{"n_layer": 13, "d_model": 96, "n_head": 3, "n_kv_head": 3, "head_dim": 32, "d_mlp": 384, "vocab_size": 2048, "activation": "tanh_gelu", "norm": "layernorm", "norm_place": "pre", "norm_eps": 1e-05, "positions": "learned", "qk_norm": false, "attn_scale": 0.177, "bias": "all", "tie_embeddings": true, "parallel_block": false, "init": "uniform", "init_std_qkv": 0.0648, "init_std_o": 0.0648, "init_std_up": 0.0648, "init_std_down": 0.0324, "optimizer": "soap_variant", "lr": 0.00403, "lr_mult_qkv": 0.7, "lr_mult_o": 0.984, "beta1": 0.95, "beta2": 0.98, "lr_head": 0.009, "grad_clip": 1.0, "warmup_steps": 200, "schedule": "wsd", "decay_fraction": 0.527, "decay_shape": "linear", "final_lr_fraction": 0.0, "batch_tokens": [16384, 32768, 49152], "seq_len": 512, "doc_mask": false, "train_tokens": 138100000, "steps": 4643, "dataset": "wikipedia_en"}
Each number is 500 + 50 x the weight over the matrix's rms, rounded and kept within 0 to 999. Layers, rows and columns count from 0. Numbers have three digits each.

# layer 8 MLP down (transposed), 384x96, rms 0.215, rows 229-262, columns 0-95
553476561528491497584535494536542424525528484514582430535416502539545491502508573448490454569501460504521527478489459568517480470502504514511571495487452498542425579467467490488497514502399532541494568472436558420502491516540448513504567496451458476537566478497500546409470436529502343469
495569377483457526452438489488492508464444558485494582569437467496453497469518452475531567455487600550384469529438536572454614505544464465538488523512553439450490353541555516433448472485400495502471529579530520508460572514577444386466490426541471567538533486451433476479401461525451500461
533512415532452565542484438481557539504482483593400532496537542556506543540506499514458453503490570429541492458500496411548500462548481494558504533538551532420511540472493470449365481546515520511484539546537518503561547480519496492497459503468488504488491506602472477557494498545513402514
443512524508418486566493477430453552565472429395476563585631382546447448535456513523544387477535425537609602477458506479525531510513518452510522454503531493537564499466489540456539526526508537516523572538503454487482543497501502487553472480415487494548499449484517503526474465439487525504
551492533442409415419478508553457487516499438560462483570544423473586467506565589541607473488590494500539613515544485534449462485499493464410488497520396498498447485462432452595552560465460524558500525523440488486562530518430561516449548448499423477461534493556451524536548482505453503407
502473568497520536500512542450521500538502407399526525526486560573426459569577623523482502435476679448486576524513479402512507501480560508530496540462465496446530458492536491489474475510651450599504436422476520510461491482468516520478564430394474546564552464526487481436566499507471562381
500471486521465452391483517452546484480468519655579511510563531440527461527574467424519546395545468548465444475474537534496512465490514549512377510499458526481457493513547493477448484478490523519485520486494586517450448470465538527540578538478483494518444513534546499490504517505518556405
480502462547546536540450426425491513448468516525503554478568571521516519468556548583585495484538451499537389383484526451413513437512403424523518492534454438430402425581436469541569450500532431489519479428598558420468541457577452496514539589539544417427441474553506496410628496580439464392
489582467489443483481556524539499486549477481424462337504486508478547491523471513424531577521507418478512553479457564452481436569492427478431407587448427503523632465525482507528534438517503511426423475470448482514645490551492547516523524505510618441511522485497509467524409505537510575413
613462494432616455360483518477564532565493435488415489576551405498591449501467554535689491465463516516386519508359478481467570572532455445407523505516556435562548545451516517507515461613506530526458523496457500502547522507488538560529576483521436516505442526601467527498458531479586488514
476518585467426526469519449300507539529533490478540529522410551498486509561526527455481459434546529434550474501474478538544479477456511473577550486525450541526469444564483507634475534633537544491489467429526459629463516493460565530473469497496498531556559509523456512497534560506405547440
625463529524588551526470499503525527540413387546417402517539464484589457512462523492475502540481464434556462517606486546603499508472426541488453415578526422516547454508506503568415459441507615456472462499629419488523522485581515389462472434430502492529476415554517582486572502554511471549
468488535516477524389468503441555567526411556530498485470429535493471501488568466545553466491484462502523506549471584465574494640572454532496495498575613516584522550549472566453563481493498576497483497501427588540539417509516489496498530480405556449471504508453497508524471563532439494480
518519491473513606478528521525454476487536528538415465533434532532516585541573432510454479492472484562541535584500533514539479529585407536406444500494466510463523557525514460541446511434536491457491484524454505568563522546495448477500557382478559405436497476465555539602479490503511599459
467573445486527520569534485572515529487481461480399448487435528495539552526545446552499608562504540494527556526486510454477438514589517439471442434536403479508497517528540496507487498528507560512547550504447472548469498523454475496540515532509505479481429548507465553481546529504504494536
521544464612522507449538486431492471512494517592472495469534493436546496491486374471606549453467464544556375574460537509475527458543620512511485558520488536543417444528461502493509528467467464500543476527466534464434530559413497556461515253508491458513563458480493505503539505484571505391
587474460546553455422476509475424466567592387430454553521471461493488515431456475522498509579529483478462451450509494548508463466564481517538514625479530490499370472474450478421507551522425491506590394487512414433450476503412471554462458532541492513577509489495545516349535611574556448490
567526465610437549418518488473473596546537550470441430542468531398450519424411478607518529518455538557496426482479585574521496545496466549463489522480434503379625502538449517470555394453552559398499478515398505506562458516474516472395450534473515463548556600375574398422469514462511457521
497462502474500498543463483534522499538422507402547540512446502558526525488363414450538535512501473533563436552515544405491447497577493498398543525558561461371546528513553544517495437524591478436496474383501624504524524526469430602455502456489433570521550515561488425414502523587504529506
421442423451555468452483516482619563510446542556539448456456510486506499519440513429529432437437429491424474522476491538537680564440593616593417477467462583621559493541501487549442551554548534565490569586503495487513498467608598422502528522516542519568537473562535538528518529507507612533
435555521500419384490528519582497567585540458435509498524584521656471492579473483501507429517599433601493475496596515485522508488533476505532514566473586475465485496475459482557499470536466333476506569493525523474500535502499527543569558448492495492473500455478382468451448550550529498451
555554462556490549425548417470456514575474508589444547496518491386554537550466447468431579499435557447451527529475512506549386458532455606499481432514478602571540489495559611508488454437561528413522525361527423529530485577528417504429404419540504466508501475515444481496484457406579559430
485435519513442491438570570469431413491459522461487457498490507522488525455441541449453459553517462516388498529474534497507391472459469485478541526478442439437597466414501507474472483459531419428577434557549445566539528555520488479483463525542454538492481576478503455495450564469482417486
543531469556528480491454517502489445562426554501617545496552543498473531508489492446537538530500476430513499523547472525484503366501531485589478434447479459541405431535441494473586588467476518605518536515525504499500487482451511532456479479590523467439525509480525425462456562500451522440
474529471499458571510540509530529472543568465556556398490485504540560417422542446480468479511466409494480475420550514515581508497555415469496486494430470541532456503432505570475475557451583532421524486479520427454319505577471460522438463578587563450604553515573518437619562495591521543507
489514503464424367457533550473465576413481507498450574516533491470505466520492522489505500548505470517409485537473461549506512508486435441545506531605456481472522506513494499483434487551387422484459531500489489450484551445578479567494512576451520442457447473451477479506507475544502559485
532407544489518572452430408453538511395508501530494559479526469490468497473447558439456509450532500496498520521461519584510496550424448501584482484537493524510496503477473520445470568516568495508498516537536482520419510408516535492450517519506546574471556444585507455476525492491512573452
555502542459542528563551464462572554655503473420549475502492507458444547521522548496440457516453541511438532535476469503447484476492478399566472552478574488412495492482560487557435440569539546511545424487591391543516558468461454563448528449514568507484531458457507455435473406491523406437
428454476612426509453442442548532552441519404460524536453493489520532535592627447435503561552501471431393566518517498490596498480526597525512527540517459368437481515382533505496416434506466533547454465498555455584515617546560519441470451540488530553549494456455527538591506530469509480446
583495553461531610539410387530456535506490481623534567485461560435498479524488435514384573480615507461510519523559540485659407470548616442452638568478542522528478541476388537438445465474546436524534523509616422460465429506486412486450429360548582477439533513523490470505508549475394509546
531456509424510533501468482496522501407503491481533535467607423448449517527469502436525496454550512517532525532432493537447536481464516511415464444534506581536566499462478538469575499530436550479492487452545498513466478431546529556489515497556419552479526442518579528492551526476455520509
469449524464588544406408528466491512471610496543430555467465565492549380618547475389433503451509509384535567561523426548507453451447468440586515562496431459524553596577391500469471413557548518485494488574510477464462504541510480471478424508513514526502441468451519459522517515490467504533
533465604546454497547506455480507420575471456451567487467450507481428446463450480565459500532486469447534472536502521507528439491559527519576447490519550527641522514461466436472429540512481536405518500483542414456477467526443537491541449498496562458555496522515508483417448534458541510555
487497481438467520490501548471504529541420461506594474521520473530345470602484589445501558470430466486450567340507502457490490535455503469494516551482492407587555632545495479512372457470480440516458567478514583501527557528607505454481469437450503497520489563409585521527533463403522507523
# layer 8 MLP up, 384x96, rms 0.197, rows 230-263, columns 0-95
507477512531523494509484510411596465465611583493487474492548571393547536494519531484516557508453502481540417536517502528611472573569432588429488546464534500544480574432517447496540408495433588434574421415516450484572550489491537520552514449451512519517513537428443491503468499353463450470
538471530440553497515422501453514424560568528474615554484470427481589442450529543496572550497505509523536507553463468567472511503545551558513498509484450464548498510556569511485532506490476564407468566532501536465459504490415523559438554536533466468482523561418507558463478513478444515492
620476467504534524510468504558522466491571467574462490410524548459531488475616595436481590514482564514383472602472473537531440482476493545514449564490509522483508453461523524564519477524542488499569473470527628572471501566480532485480542643563497528458494554526501461495490511539499430483
518444429409373486462562517429543559466492588445530514599507600466368455542432525531480526524530511524511457395523492371525550444526499431502464502454564480474513541537461595482521484470476499543524544473459523494504439569512530468477497485527511505396508519386462472436543488543520515588
466519484474518507434499479603537445615489689554509523563487465509491553543511515474544543493466458497501497454454508532422462406547509482445581536506508427518477543517527495524530491485450569492468510543488473561536504455449457495481585623503460439433504540530552505488638588476533493589
414602456508476448458518548551403608537540497496484513426396502437526536551626559504538486468560511567472544424551495564526427561593515462441575506503543540479500488467442530614561487514567436492479475465539434472508589539506551519567463510535519565512529465519553489517470431410506550487
516498484434539551507455598553497500528515595446564470478548477441566454436585491597516562593407454511506506594466475478617491522536520505466478516396447491532507489513427515459415415477556478556523536562597560466568484583559598501514533522414461474431544581584553592524581515548537447461
442493567445549526459490473502462501461501541567511463633504488511466595494633511484471452480575564482421511501525431492554534539499537552482479570527475503462509435566430497556482486575478484477522538556517442556433490508481529515462638427533422529450528487486481524552495522382457506578
512584490540566537427496554547544524499526483498432448472489467455583588502512553461480543473542421520493547452577645490542484490546447395580470646511475507480501555449575545586455563416537398533461500601516484535442554499612474596544476547558449496498552436517609404568514588423513525492
455523436464552438528467456544460452475488400539502465463521503551527457551514500507503523572505505614445549472549544486594489546516451530382561509561472491429531551439534519460397532509533585510536506530444465484566513556522507508502514490600518500522490480395411446480495591525497453611
505449493560538565502507497531489523545507553521588428499579531481481397501475502459521504456543509497458502512472403524454475615524525497362577492565442511565506571535439501410497497535571525498612461396459507616524505533426564500522531573503525485488566503531494447441473553486555564571
602450517425499526496509508541489537504545440359482532586521493386522573553463568570584507501504474528516541537584539493582542504524569464558554472513527579461417456577504500514535510534555518496553529425457477532513504508545422491490541575563482534498503576466488500551543584375453467424
542397489557476521527514493518554553588475394437433480525591579429566542468493475568500491525497474473367515428478445512432480537509585556572491480541542469486502443472483556572494426517514446584472499384432391448466525468525521589511469542506499507506531520465532448450464518513506529526
573413513525451511462492511440526585518505557528522558452494540516491491478459452495436490495520550466500516515512449560585482536560534514454479510484534491559472596498464558474549497501470437487498519508518534456495451472538488562574481567507418488514476434457481467572428500451520479507
510468569436542467538533518545506501487539531421466417503487485475512527501497479542532542554494524542450573558515525521516527539520577437569536483446550520537588510430484445480507501486626577465482571521581442456340582536463490541494428514542522482477488514425633494473419407472536483482
459482602485480478568417357553580512559549476491469392497570480507511519572494532505535510461528478494481536398516536497535485464503448399501442462481490431636480485629474537509537519556613561471496474451474513453560475430516515458546433436555492467518594542532531501619475508445475474402
490480467569455442534434474455477499570426504516534581494505519479530488492521494648458465466433479560482455554488487527545532501483527520440555618612445475507533524491511534536461465490515563417486535485485511543550458470553517502402574475366456571400468494450497453413516456575613544521
532522404452478531483472426529594555425477584503539378581483510486425484505539537485558435524449458490485502396431521464516566499457495529519569494466435534437453475601528571420559520396488538482426545505458488428509531417580446517636558533506476530453580564475525498488523515542514572481
611504432381474520513513514507556527569454517435476458582568585447533474394492420445587469511524490450457547430470482535521524464493537469521572526552521431495500423630394520463594506421495457491561528488475525547543571514459514570515439416577501433449563496529482399482493482492422399443
484540508476562584445446472544478451524514471568541575452518590515451461537501519446517558494408552476509502503477565488443527505503491577542543496520438483599588571454467523474480496692499466414501621445493479540524537473408506467470525458579421426534542457545487493550481542455494521499
579507545517570405596566593531516524451519472593345440566484532519417457583598557505459517484612567553491522457548547588468539499476523448522434417456455615530538546579546594561470544501629430595503513544461566531462525515540501489539500486510478589400489479442548492494541515575470488512
556491542449520479464430524500571580502494470502470524476563497531590523517458524450503517502520542569584563458480564640467537538556522497465378525419511656542592496469625533512387543521519439452539458476493552488546432523487528544522481427517502463494531447523539484361542491485491462507
497562468445502588444443506507492638468517488515483508508522513494472457476406505575442493582481542525551460470559490485615515645507428503479524463534517516489538447509460555498478517423480455514579476506444404496472569445478504521536521526459529476476444506464513456437490501460474458483
451487563426526574506511545395531415408452606524515551461495448424475484427539498531586504511488582480503565574487544434515501531563529477534494496527481473521548553466623427489526519512525433534497541525596444481508467565554518480478505531423430456519463483464502500617570630494520508449
447541550451436557502452509511420511515489597478467508492519465586520574462394551618450506432522511479452505542471614570539507524524474518493490542509516595601453489465459539511570515494569578497534526422486534510578525577503408491558496548530431483457521519532460525484543485449563505458
571524490387480470487510576559429411462541462477547509531494535479470501566560530544550505538510562549544528512548428423503487491494602514442511557535582473529458530476456525553505477542503590565531474461491463567542338452482528540428484463563518576520480548466496478455497468442517414547
642536467467499543475426648504478511466511486443487520442507483455463506474486487461476505488498393509443347491562554558490503509462614503589530522535533535532411437390446476520443543509521478424528506444487557499466504501410503605398531481611559487525546511526502474449557447455493549475
504547427449417473476475462512568512476453489529430538512478476548524395625439531401516519555496454496525512476461491513582524485478465463575543431594500549488505538513489519487533510532566478502391522590386531477460461520492459521459543396480566496463459596491429494462526554509506492476
415524537527441456442505507504611409463385527557501539505477500537522505535450489414524410564454456471457650553486535464428362486475482560519552445471366517404516468532447427533652540517523485455465519516468416526411530464484491514532477409478538461466538478475544456493490463399531469462
492572436505539475509567423511459495566559469553446480581472546477516477460516521500563484498465493497395492531540516571601514569480427476482602470423509539457482516547553495519522519537485495606532515491447498522548479522461422542497506516493625403552518520489497386465465505536559479500
568651559432569448488457560556524501544454629513503443590529477470476542561510509477491499520543566483490605538543538520558482523542557559448406612358551491589503535481504453515551503525556457568525488531499535529516499551480438482570435451445400563517518528544517554496450538468471497501
480497474352488471451479546509563485380478494578573566541425550465541602495514549562501535520558561457540578477527549617589545558437494548552507520467470483478448531526556553537505437465523509523501469549433579502535541520535515473561563532518510554430524511469581448595466519405616508462
586484547634495466462467480546489486537577410604518458534550459411514434503415449516519479436586492503559475505515571502531496507572507519534604536469481497536397635461627526450637529428438496458487496534570412566444474511492619489513503548524494509483600506501535494545537532475565558501
486610484609500490510485460429562522491466546550464526569512459482481451591505466524437499539534546451512441494494475476538478473511511450440493485497484513464454475581509555530554398461535527536420536473553617459559540537462422548585490531409558510513429476544552509537489640431487567453